config.yaml
n_layer: 11
d_model: 96
n_head: 3
n_kv_head: 3
head_dim: 32
d_mlp: 384
vocab_size: 2048
activation: "gelu"
norm: "layernorm"
norm_place: "pre"
norm_eps: 1e-05
positions: "learned"
qk_norm: false
attn_scale: 0.177
bias: "none"
tie_embeddings: true
parallel_block: true
init: "normal"
init_std_qkv: 0.0152
init_std_o: 0.00323
init_std_up: 0.0152
init_std_down: 0.00323
optimizer: "soap_variant"
lr: 0.00495
beta1: 0.95
beta2: 0.95
weight_decay: 0.15
lr_head: 0.00909
grad_clip: 1.0
warmup_steps: 200
schedule: "cos"
final_lr_fraction: 0.03
batch_tokens: [16384, 32768, 49152]
seq_len: 1024
doc_mask: true
train_tokens: 91790000
steps: 2851
dataset: "wikipedia_en"
Each number is 500 + 50 x the weight over its row's rms, rounded and kept within 0 to 999. Layers, rows and columns count from 0. Numbers have three digits each. The size before them is the row's rms in percent of the matrix's.

# down: layer 6 MLP down (transposed), 384x96, rms 0.143, rows 300-383, columns 0-47
# up: layer 6 MLP up, 384x96, rms 0.148, rows 301-383, columns 0-47
down300 102:528580479596451519503575545507489557575460500563439435518491515462477519545511446549552483500579599414483469473546430567448472485480482409528605
up301 093:511465517477511599430467572568522376464500480591440544506466533507514522547518406517467522547501474495545454476527518519488516492392449606497481
down301 077:423470461465486397483352421457502462502510554583494499541492537496460494481478507439550493480484500523543579575594507465461506485570432548504549
up302 115:561430546524550482468565478518449503422536472470543482499575535577492493563540510624493457560505537569482495525552510518402512542464523455560504
down302 128:506394527530551435535427493568448565491534454498596483502500495420501531548555399466486479555499414547424511571462424455519495342506501508398466
up303 097:517518437495520479488515512454529434489532503458510492374489495418459508603473406468456663455590461515472490533493412481494453558479525522412468
down303 076:500485509569518382525492483528568523472559507560455429455484610547521485420457494505492483424499553461494482587516451512460534443461506473529490
up304 091:452438410517475549447477542457461422442522528639547542505439544463616432482505445521578455507484493553374488513487467467511422516462464529497553
down304 096:548541392518501464592501611449487604487566401414559456500497548465478496507532496483474494523507521509587459500509491540505450468526491585383445
up305 119:437557572497528622591517525473468500428523465428537426394545476451518479509499528525545509436473603489423573464523472496515527539523426497530597
down305 119:488581508560485516517507524584495509482477565490573506498553443453553490553555618575454530521496420470561490474446461501524384434562483499493617
up306 090:391433556518484560496504598475521557555538501588462542512522501534457518492434551440523447468366512529466440475447510515481523525496577428525563
down306 088:563379518470483448505460468556549446551497461431551468499637592594481502531537405538544432494592452461504524434493592536466491481423497507504500
up307 118:429570440511494494562599511476466458459573531487539541635490549468453491485497570483376525510593525521451508503456458491466433470524563464524624
down307 111:413430479434453537587445414616473538475523524483506490522460414474460495466503436520399525501439427508484562568519499442521577540459506584514471
up308 100:479509507464477465531456465490617446486556561490527625576535530561466460469505557503533529506439550501529547520574611446463601511415450452489565
down308 099:427539471506487490472447478574455600466521417503424383526528440539669488566434478480437517450538492522502527538504430492447556533492584443585522
up309 095:535494553451519515483531544519498471475505540538560463466496420511432592555542563498429481500488547604558551497545492450488458470568499512489442
down309 080:497434433519446463555463511552508478526592526479415460440492573528544484449438486446425538459434465458515485484519570468482566507488521554506486
up310 106:489544416526593520511526570493490563549450505510571487459480549475558528442466439518531534553520438407433521458444454504487539493473545454395590
down310 129:473637504569591486491519521468516453506482526502534512473516505528539467488353521522545468489535477458529643500524546455432509508461488484477571
up311 119:480391486485541443665460456527436539480494519462521538435501454492432590495590450524521610505527481456490540554560549516500559511488548469520472
down311 107:545517447473509505528398495473467526474570499591459497511508463473493483512380559479469465541450464502550567406503464574527531392557485515411483
up312 102:532366462567543547619531503463502495473502539523468538540468483480557432429454445444466474492428458493379508511508468521536452452562479457470486
down312 094:437589495422540473438537476448458529488526496505512463490491548564524429489507581497399425523520536555528553407472555439465569505464475495633508
up313 097:584486481510467519584531589548517520476507499430509476490460527566559588539553580582490554501659483587546427507408473499559495533461513508480596
down313 100:465504451500491557548513536500501468493521609449534504501529369436499535514477512634636583554571487514494423502448405412496499530497495553582571
up314 110:412531491559463447532521442498433448450481517505466529407523483456515506477567557502476553455471526498516545422541422503552538539624532486448546
down314 108:533541463543579587603411459592480558496473436467454519432495484592468471523541514430452520509556564459533485469399523491572561523446553526474637
up315 083:507431490527471474509432375535547503504466445537568521400471514582516471453483417502475513558554532524486485527631464557478460485525497524485534
down315 083:439473554414502556433589476466519554489514555440552534609532482543576435543437575560567439560538509551498420449550498548510505491486561468541457
up316 096:441520464541468429530637608517517580452489479534564457542456416480501480505460460469542465554530551491489533423404525524472516527550560525456624
down316 092:524533452409495497551334571538497519565512393556464505504499474486484545434436507476490503453491514426426489503543477599469516472444451511443502
up317 097:527430534480462602443509475415574522468478574476552453515540522579592462527490502552574382464479519566580547570520434458476469438453421471444593
down317 102:463473557530578531398438519424389522548520514609533464434525501466459576545527413475466566479456478498512526500554497486444502411496489500456533
up318 132:453521511505494475612461511484453502502459417506547500583375524427379451460586489521556589544487427496507550555577520523472485562509530480488446
down318 126:495481545419441607520559584455538468556492450429479504423542487529405575515512480522525537409541541542550487508575532567563516575520563466477531
up319 092:469547445606479516520577475489466391413562474494498463484492525427442505431434508565485572614496545573589522524492452512413469546469569574434520
down319 085:545450457563442535453539575475575496512541516474512456385427605533567488453515533480512528351493498509499440506520518549511551651537469517489524
up320 105:511437554477531542501427557607544579536423586564503406494472505514461532585541515456349476473433471474510490516496485412461497476526462469532491
down320 103:415435513463509473439517477468465481512522480532408569465430505547603536490524511543441557591533426451459562490495508554518525580584361527480469
up321 092:530426473527573505439547505514391546549504500511542491416467536492545462557539495539472572532468569537414512563552406454553410533507546525437435
down321 090:470483510532506447490454566451668480445455480536459430460494483525497506524455533462541402441581522425482439510420499480424582443485406439466497
up322 117:566382468468500487463545523522470462539536507587502554462508537464518545496568528495474447509518485530554513659528524436447401476514470484572486
down322 120:547584554429549519503526499503537433511473555539401517488487360564492570569528550546443417391513466563404444533479568496568463516516471534480516
up323 095:501576503449517542456466460482463559435496457591509479567504513487427479487494456359514522484443456412492484505586480503472522504558550474519449
down323 094:531573407462450527575516474514507433454470515456550546511465427447531472573493532443526519420502600498469458470463484504411505514508541582432585
up324 073:437501521594483504494546449535557454486505453560515489527549508454498438462508537569469482430440691447580486462528474534504543496579473459480544
down324 081:515508421418502462570507448504473485574542474537480551506562399467517521583463459486504441529470360521560556419487506532535493496540550539644510
up325 094:429492585532564500458469547488481558483426516543584431506337413489518451422492496554402447453510434487445573471517500564590421562503535491506558
down325 096:519540453530465540457466473451479474467515443526438553572529473473486411539470508503573481491460481527469438591448476356588512418563434539541487
up326 051:435494433468467473467440416515522549502566496604417500484550410435502428505453542511527425476467496496545518539429404602514453535476498545531512
down326 069:497551551541482505507523442393535576517488480500514461495441587482486529395574409490480522400510539498525454525561526491479494436487493557499471
up327 112:470519466424547468459529403529553530513518450555496567438547563509573557570512478545403456519557519433521540502472534523490526532530570533443552
down327 114:499457493441483575565502416466490431420494463488486446448585524466591574512525452527517535520498498441492547518418470554416560436493432405473489
up328 104:518470442522598405544425469446523466582551457454500389486527520471481514518567411521463517532561511503585555577528523645473565537509500486440478
down328 113:591500540427473557528449486474457533501517491481498565402483454492477552597549446440488437545530552619457452534446457525510525467505477545462521
up329 104:483532527441538503504470541541448415455500539482558438514533475449521507461528556629522493572633476535455503487536631413559525494444524426465476
down329 097:468485452447429491489439466542578507471519564501450504417458496526561482538473411526441382471334510526555506599460506591535509477580505535507514
up330 120:468475567512489503473507476565578497488444509494554556449524438465519512483494528393426570484529477533487564474586427537462649502510489427482498
down330 128:496489512541579498467502478549496511500452434469479525510536522449420555482484507471427469497519479639434378415384530376448504555503481535512448
up331 086:486511474482541530474500452483462475475376610485517504529511490480510487488449519514479513379492425481470631506476463470461512502523489593457560
down331 094:526607468430477601438504565453569529464450314483472472593498546590457475589460495518523515543504488522550562437519588488517543508464421523478458
up332 107:499502541541502511558548542416490458570483444580536562520501529580506512527564556556498496511435446444526477583536554608567510429511521501428473
down332 100:580487474514445565488562506375485514562463494481548451482575556631460496523516481497533507478433413540528572480432513535518459511477513536484547
up333 098:517502520547404416422477476526460501453515428513515457462410593474575439480523432437507531545536518503509484504461447576506482534562514465526551
down333 107:485511524496493435501433546483490535506492498539494508602537549569604528475509489486477554491544424440422363491569453545452338474497456453474369
up334 107:556456450493476514523428438624500484502465489525490426536447503513521479509509564478450468360451473412511517568527535470541510470479511457503552
down334 116:485475441488490501443602569461523557517515490453533516490523491626442548456479494503514529472476534428414526498519632427428475540437472427534486
up335 110:519455453601528431537550490475503548409515514488502486483501528470477515537510533576473461454442505511505511460438542533489492533480500540548500
down335 098:524509528441513445518514445368483392540555552570551554453521408513502447485535533511506428544584538451501546486501571561462563419553481513513506
up336 104:528428453508437517516481465524544497509526563580498574614494548474501453471444437383491512541408503479572548636554565425520549510525512458509498
down336 096:440520520432554533462385451423521532459499552458483511532502471420523500541485510655471419482496519496479506517508552535517456477492552628432547
up337 089:556488499501538493512504535446440499451475504588488599520485391488537459463593496415450514473538427583501501573563453454524529490474430463451437
down337 082:543547479526462479571498357527534560481487454525551461397503565506588441453480474542525398407488563449458505476552565538400579566456484457536597
up338 111:475553558549472567578502539521476490490514514451554460488518450542609532512594538659471620481414499567559485455472547607537509518481463451456492
down338 116:449534450532435493579598525559500519538546550498400569539487458512509476432482556480584574442474504429544507458584511427350496502471572533530551
up339 094:525391406484497461428521469411453492513562412579534481480472456580427536525431482433465507573535491489550407484476496539409429503523395598412478
down339 088:464510473551457523497522494539510524516452523475526497547524616495540469509505507530570436542494482557562425502485375618556490491390501475558482
up340 105:459533592451511431496539477462468669525553434445511438464554447601536443494477516477459490546505564466508491487496506497510484551491414485447526
down340 100:493480505575513518462577544554516485496476434496429483447477540483511452499508441529454502500398436490403484503445598528551476548531413483573566
up341 094:460539516468535516484507479452442552419604495508520542502581439406516540467462469468549506479527485472532474491464557521395506516491548523490484
down341 077:569526502427476454457540510466505476533576485581506437487442532633578428513505440410453413615485521538533517506547499435547659570455390423477446
up342 099:535501481425505521550482517466545448533526474574510504431417561457562481460592463532421467543488521453462477523520514517564348508517514501503488
down342 103:464524526480557476411495475419451479491459481539581546542573446575370444533443477475543552494495526480572485440542556439441523497487493627568512
up343 099:389436503448406466570539441528533461506477504467433541534585416566525509528541529526497579503526542442415481452476529475525459435430564419398456
down343 093:530532455475490444515475539497567655536489441544506420436428595499542524435471525485504546424467429402544526571480454554485493476385465521561458
up344 093:519476414485476572510554468553479509431366425435546605510517424493492507497611477523392502579482496486512591498496467542481551459443607501413506
down344 106:569482394527489469493467563375455445523581465487435453485456464542456449471459485528495444555386480400425472389547486530520517447493530423467517
up345 106:549454539506442441588546513558449476543528461524454533471526601404495496494492504482481558473471557492539455561498435489568589519543492506407450
down345 091:452478461482553572430459468587500463477477442491475567490498506569529594521466512543523491546563529544510472405516516495460494546541512529579484
up346 104:462421428457449473439429435462478459538536573565516517470497534486471482445509580581482426416536524484549461475507491493371497474412510441551521
down346 100:410472506475537540510419598416504421516436506454451475471490482508474483550524468524405480512412540495536511539514475529488543446578466567402422
up347 096:553449538474454489589533582438493524534535504544539487587433542480507558487591547459468421468467457532502484487479486447482627453479371415457493
down347 098:550421536410462528434462378504515464578510484485469408540465501452499440518464417524542509490528512471559429534411437508481530538443503526499479
up348 104:460488556484479437460431440503382538505487411585492497544509528569565504468531543388549509515499494479483538496442509438492431456485471356461500
down348 113:455498429546459526510499479469426522512493471590506469387481476507477550561508490481479535578534444462468563461553492437356410544459489410508566
up349 093:555481501507531411557558452558490492356576410490481478557443389466539559542514492525536392514524532526541512559483475449459497517570508504453522
down349 093:516479469549482553467486422468518477510559441393556535572524447460445393585458527588521490482470488445522521470480541437533473491435445524601571
up350 101:588563543499383517485484547643441477473468405459496464568465505529449461489599506492566503534503527458468495464490495597432529438474495492503519
down350 097:471574533481473373503495443500528533544478556547481577551501473477487474523449459445588476649468424481458554586545559474419569550500506403475447
up351 084:558483494398455471491473598553451544441310549600603528540572449547455455500575452584527538481514490494455509499545589560514549479508443537438497
down351 076:501439401448388401490490447426444514516571468597503474498418538608529458435477478498487527485531473487562519521484553571496540472539482525484515
up352 099:437499429426513518494512563413483491471528511564438606514536501550529492513459610376454495432585574473478564482580493531535526479557482524544563
down352 097:539509552532482476490581492538501463491549553402565445549558427466533556432390517485468528520412450522464442449581492470470482488480529550549434
up353 058:492566454506506524503460513430555520476505485511455582479536439497503428424493483541603421508452474596513549488387485506479546451493494509493499
down353 060:486442457454418374527596480484506496497524482528536421510548533538535523557548512463453401443538504531555443484566547522564545473531522467560496
up354 108:503503583471549465502453476604468585547436426490464459446532523491479511572487494524446497565506596456518531469402574554467507517489466449427518
down354 113:534459452481386497503372464572552460504540623500569454485485474469479407411579449421545479473434562581597512465496532459483422452502528480453519
up355 081:458502499484454532500544478559500452476585490482579510421435451484485493477527572467451649426483434514572516502452481493563458583537533511517503
down355 087:533464496490502503432494556450650524508484503441439407532606513553449444501465441454542421461505510494526536533553619551547492412501453587542453
up356 099:465470499515394502567614565554433552493510499448496530409527458473554516510594596463410560467565489464467385505515448480575458479530475499453448
down356 099:536474494542443560490518474442466503501480486455468563475633451482533490529390544498527425518450486608440504473447518454562577561497604465542508
up357 101:508534526497570490553441510512508465498520447476543438406501563436479552544449506533443472489514444524425534404529450494541524538511494532468545
down357 099:466477520514457486587437531392479499540428512489465540505504554525491479454559495477516470517472505514453444559550587461506520445551434517524452
up358 105:596523502447493488452472469417501404400512536505486501576548429480503443507575505421470591508526486549478571565543499556499599517533553539514487
down358 102:571513495513485506514629483406550514486417438547465509479563505439498514536528487487558512493567556453433441415498492579505486410550509571466462
up359 102:517451531464455534529533432450418587550567519502462534577525505602555514490483528523523498572471576407524457488407494476333489549469593477489526
down359 100:472421456506532555462464474433517568505521437471501420545520536517558445492517549554491492399502497509508488514510394561502482535533428578465450
up360 093:437435570487545476434569520514476464488489394529513578535501458424464516555512498614424505482476512451472525515417509565559495489464443505464582
down360 096:548504400531502514566594464616547498532547508450581499514542469502520504515535543546512492532487560512600531494474507551587488526537500564653561
up361 093:454468496454536501470490573488482424467483450529461532484451444447508506480559585501578482548515490535504593515516567575513482416544515520482532
down361 086:582446448517461513509461358445619511410522484557463497505533521558571565511541483472559495490544552522500467487537467550516607531520483545592528
up362 094:505460534491518547467434521488477519424446445540563458510453417514471505515556538537502442656450414514471430486459526522444521501537454508374479
down362 086:454482503478485481502487464453552497531485434601526556448466484604549462449441442376552472473456549468465413576560513530563523584503491447551511
up363 098:513471506466538536548544568597547536547467564604551538515409574573524489489469481548515410409433516515502501493487552393522470534472560546454618
down363 101:390471456504561459516527525514420480543517545505493528525495494528558475567533446449478600437483490490546472508542506480550502479448516406597502
up364 095:492513422489463437524574544602513494476479490554477399557528594486464481531573534520391433533544572463488678474506526477477489410510467439487576
down364 094:526443492502486572480429535466472487482497544370488515445528411539578496447412486457514554401496418462499378505513467469580468504452608506485512
up365 085:511501511519426384542551615476512538472586585501428513493529479476583457509473504580464480518484430442488486558503557597505499508562513503398480
down365 084:601557414591495550464501541579595500502462502522583477519507594529580507446500487537530448415484498419500497418532495544542575521430461548528476
up366 092:490561463513505463525414433496526481530459402479534606482478471544438444470529562545526515439464474436559486574508499541449461617451517485459465
down366 093:460427498440492510482508522483504519442594481409518528498528424557503387476427541500574457523506559365447509399505467480367464500515527519499491
up367 081:398483491483513531568498543462451531573372491460550502470537522450420553542502432464432621476531565425459547435478508511527423457484437533475572
down367 073:508436530551484474433495382502595478548574485481463452471435531444531463511428529513517466504483528510563542506591494614521498501433484473618442
up368 098:496534492529434510500485550488501505558464463577437424473514452470503435449587532462429554606425494572395490511488524457486332459394485486422511
down368 099:454557429487518595509500486602576494488499520487500537542489479534573440556440478554578503426488513488546508478516500577515447531523537458475497
up369 097:482495537458433478534527508515529493374474446462621466518551446520594481489549429446469527546602550484468447479636489553404560427460585486515440
down369 098:485557416491627466451490521415502514544500485468445531514562420592455547519481516508510506502480447534469458477533507533479448424588472515607542
up370 094:533545557496480536490494519506402491445465459435527498500486476550496516494469490569426554465546449464480475544492502529534430444541580542499551
down370 101:575466483552544527542528491489518519575444459589544544520427596511478529567463445399481511527518485491456483483606451600499503590519487480668504
up371 103:400522611388622513532528456386509443491447484485556495530485517447497458539496443554477570510536543545532585495575539473455444567382570491490446
down371 109:448549496458438549483514522479502508599525548533476537523583381493548496441443562431549424461475347414519537465484519556476530533522503499538555
up372 114:529506585429516550436480557486408560469485516516489435446559493532488428542473492473463503451488408530533500409503498497433366546420567489483493
down372 121:613488533546576602512471518474481477528412475500541516487570550590527514495489464458563484386511584531515460548468595506496521464614523490562537
up373 110:539503565378493613499524545470406416494563542425540482549552524500470399456461460507431480481507539509537576525499520448498424535482411395546507
down373 111:561508502478483547563557488433559591459508531499494626503562443586424472491471576519504485572517418530518533408535545449545471507517576454500503
up374 112:386465553490522471472521580479503434447589489557354487511529507470424527538470609478478516476543510495570505591520594526568506509567568426516497
down374 103:484474535536635569466421567485471442438476435531449486507535506428519485524473568414553459379492428595514521517392436559568447494493539470496428
up375 092:583493596512472503460403481530489467577463526500463447523481439551528472471593529517481463517526555449485523560495528482512507436424489537588533
down375 072:490469445428385424516502504435461468553573445500495452496439510481529560440474429467402479476491429440516521533574496482483563492560493454513454
up376 102:447571426454584448388446572460508473534471567501437475518412546425517532510531520571461545533431577452441500493493507467511554455490427431458594
down376 096:597470571504531551513494384440488501479471491483503512363510608521456535514510495528469545469417477528541485499446458546487502494477504516470470
up377 088:566480539493606476533426524474536567474470557495535410463511520558534450524429456449459598439472496448556441588424469421486464510440500417552499
down377 084:516552508547481491435413539560475450526563542575434451468412489558509550507609546580484539532458607490530443490529441557484589579527465542560584
up378 105:453496516502531431495541504489546496548571516524606528532564567494537527553603477524570539454546577521524522488560498526480467519538500542477515
down378 108:561473497415496537516537558453552454499515478506389429549561446529523560528552486482612455500470488513408443543527524538591495426517512512536429
up379 117:459458557491503469526472478468433533511400557535526528374412425553498389511460580556521532499505531529502587494516553487519503533484427525495480
down379 125:487485466527459456492624418487533524561552497428577549532514588483482352466510580402523616487560467515544540424420449506503576464514448533498455
up380 097:585559448450543495562453453502518440521498590500571506525455431517519569535408471503483518519450600483550545514520542518433526407501495542481530
down380 106:561573611570526450495474512536445529524534452619501435504522449400414538523460565489528464516482458465497429462502442467426415466604524499464490
up381 117:506384465422532544498426498471512415428493496474528391514491566482499559596537537544541522470451503496493541505467501416513513567549561438534622
down381 134:486470484528547503566642462525494510543462483557440507525382594442533501502502438515429433588593436570465472576529487652541505482534487466465415
up382 095:511467517550525495528545610484489405485413484523435523467368544593457524558525466500454497489457486477477574507460469518537460514491539423512444
down382 111:483518545476520492525584571444429462420494483476386520592528471431552512545497396502492576412448540543538516506506479526507489508469532442438581
up383 115:496454520538479601550504479480498435469496517568551497513488504487548515444496474482455487478482520621493585426508506511494416500566446462492449
down383 121:472472478599555466557481580520425504553478557632508538518555533501483572533527449553379381560495497480494456478472524503532476487514451586541591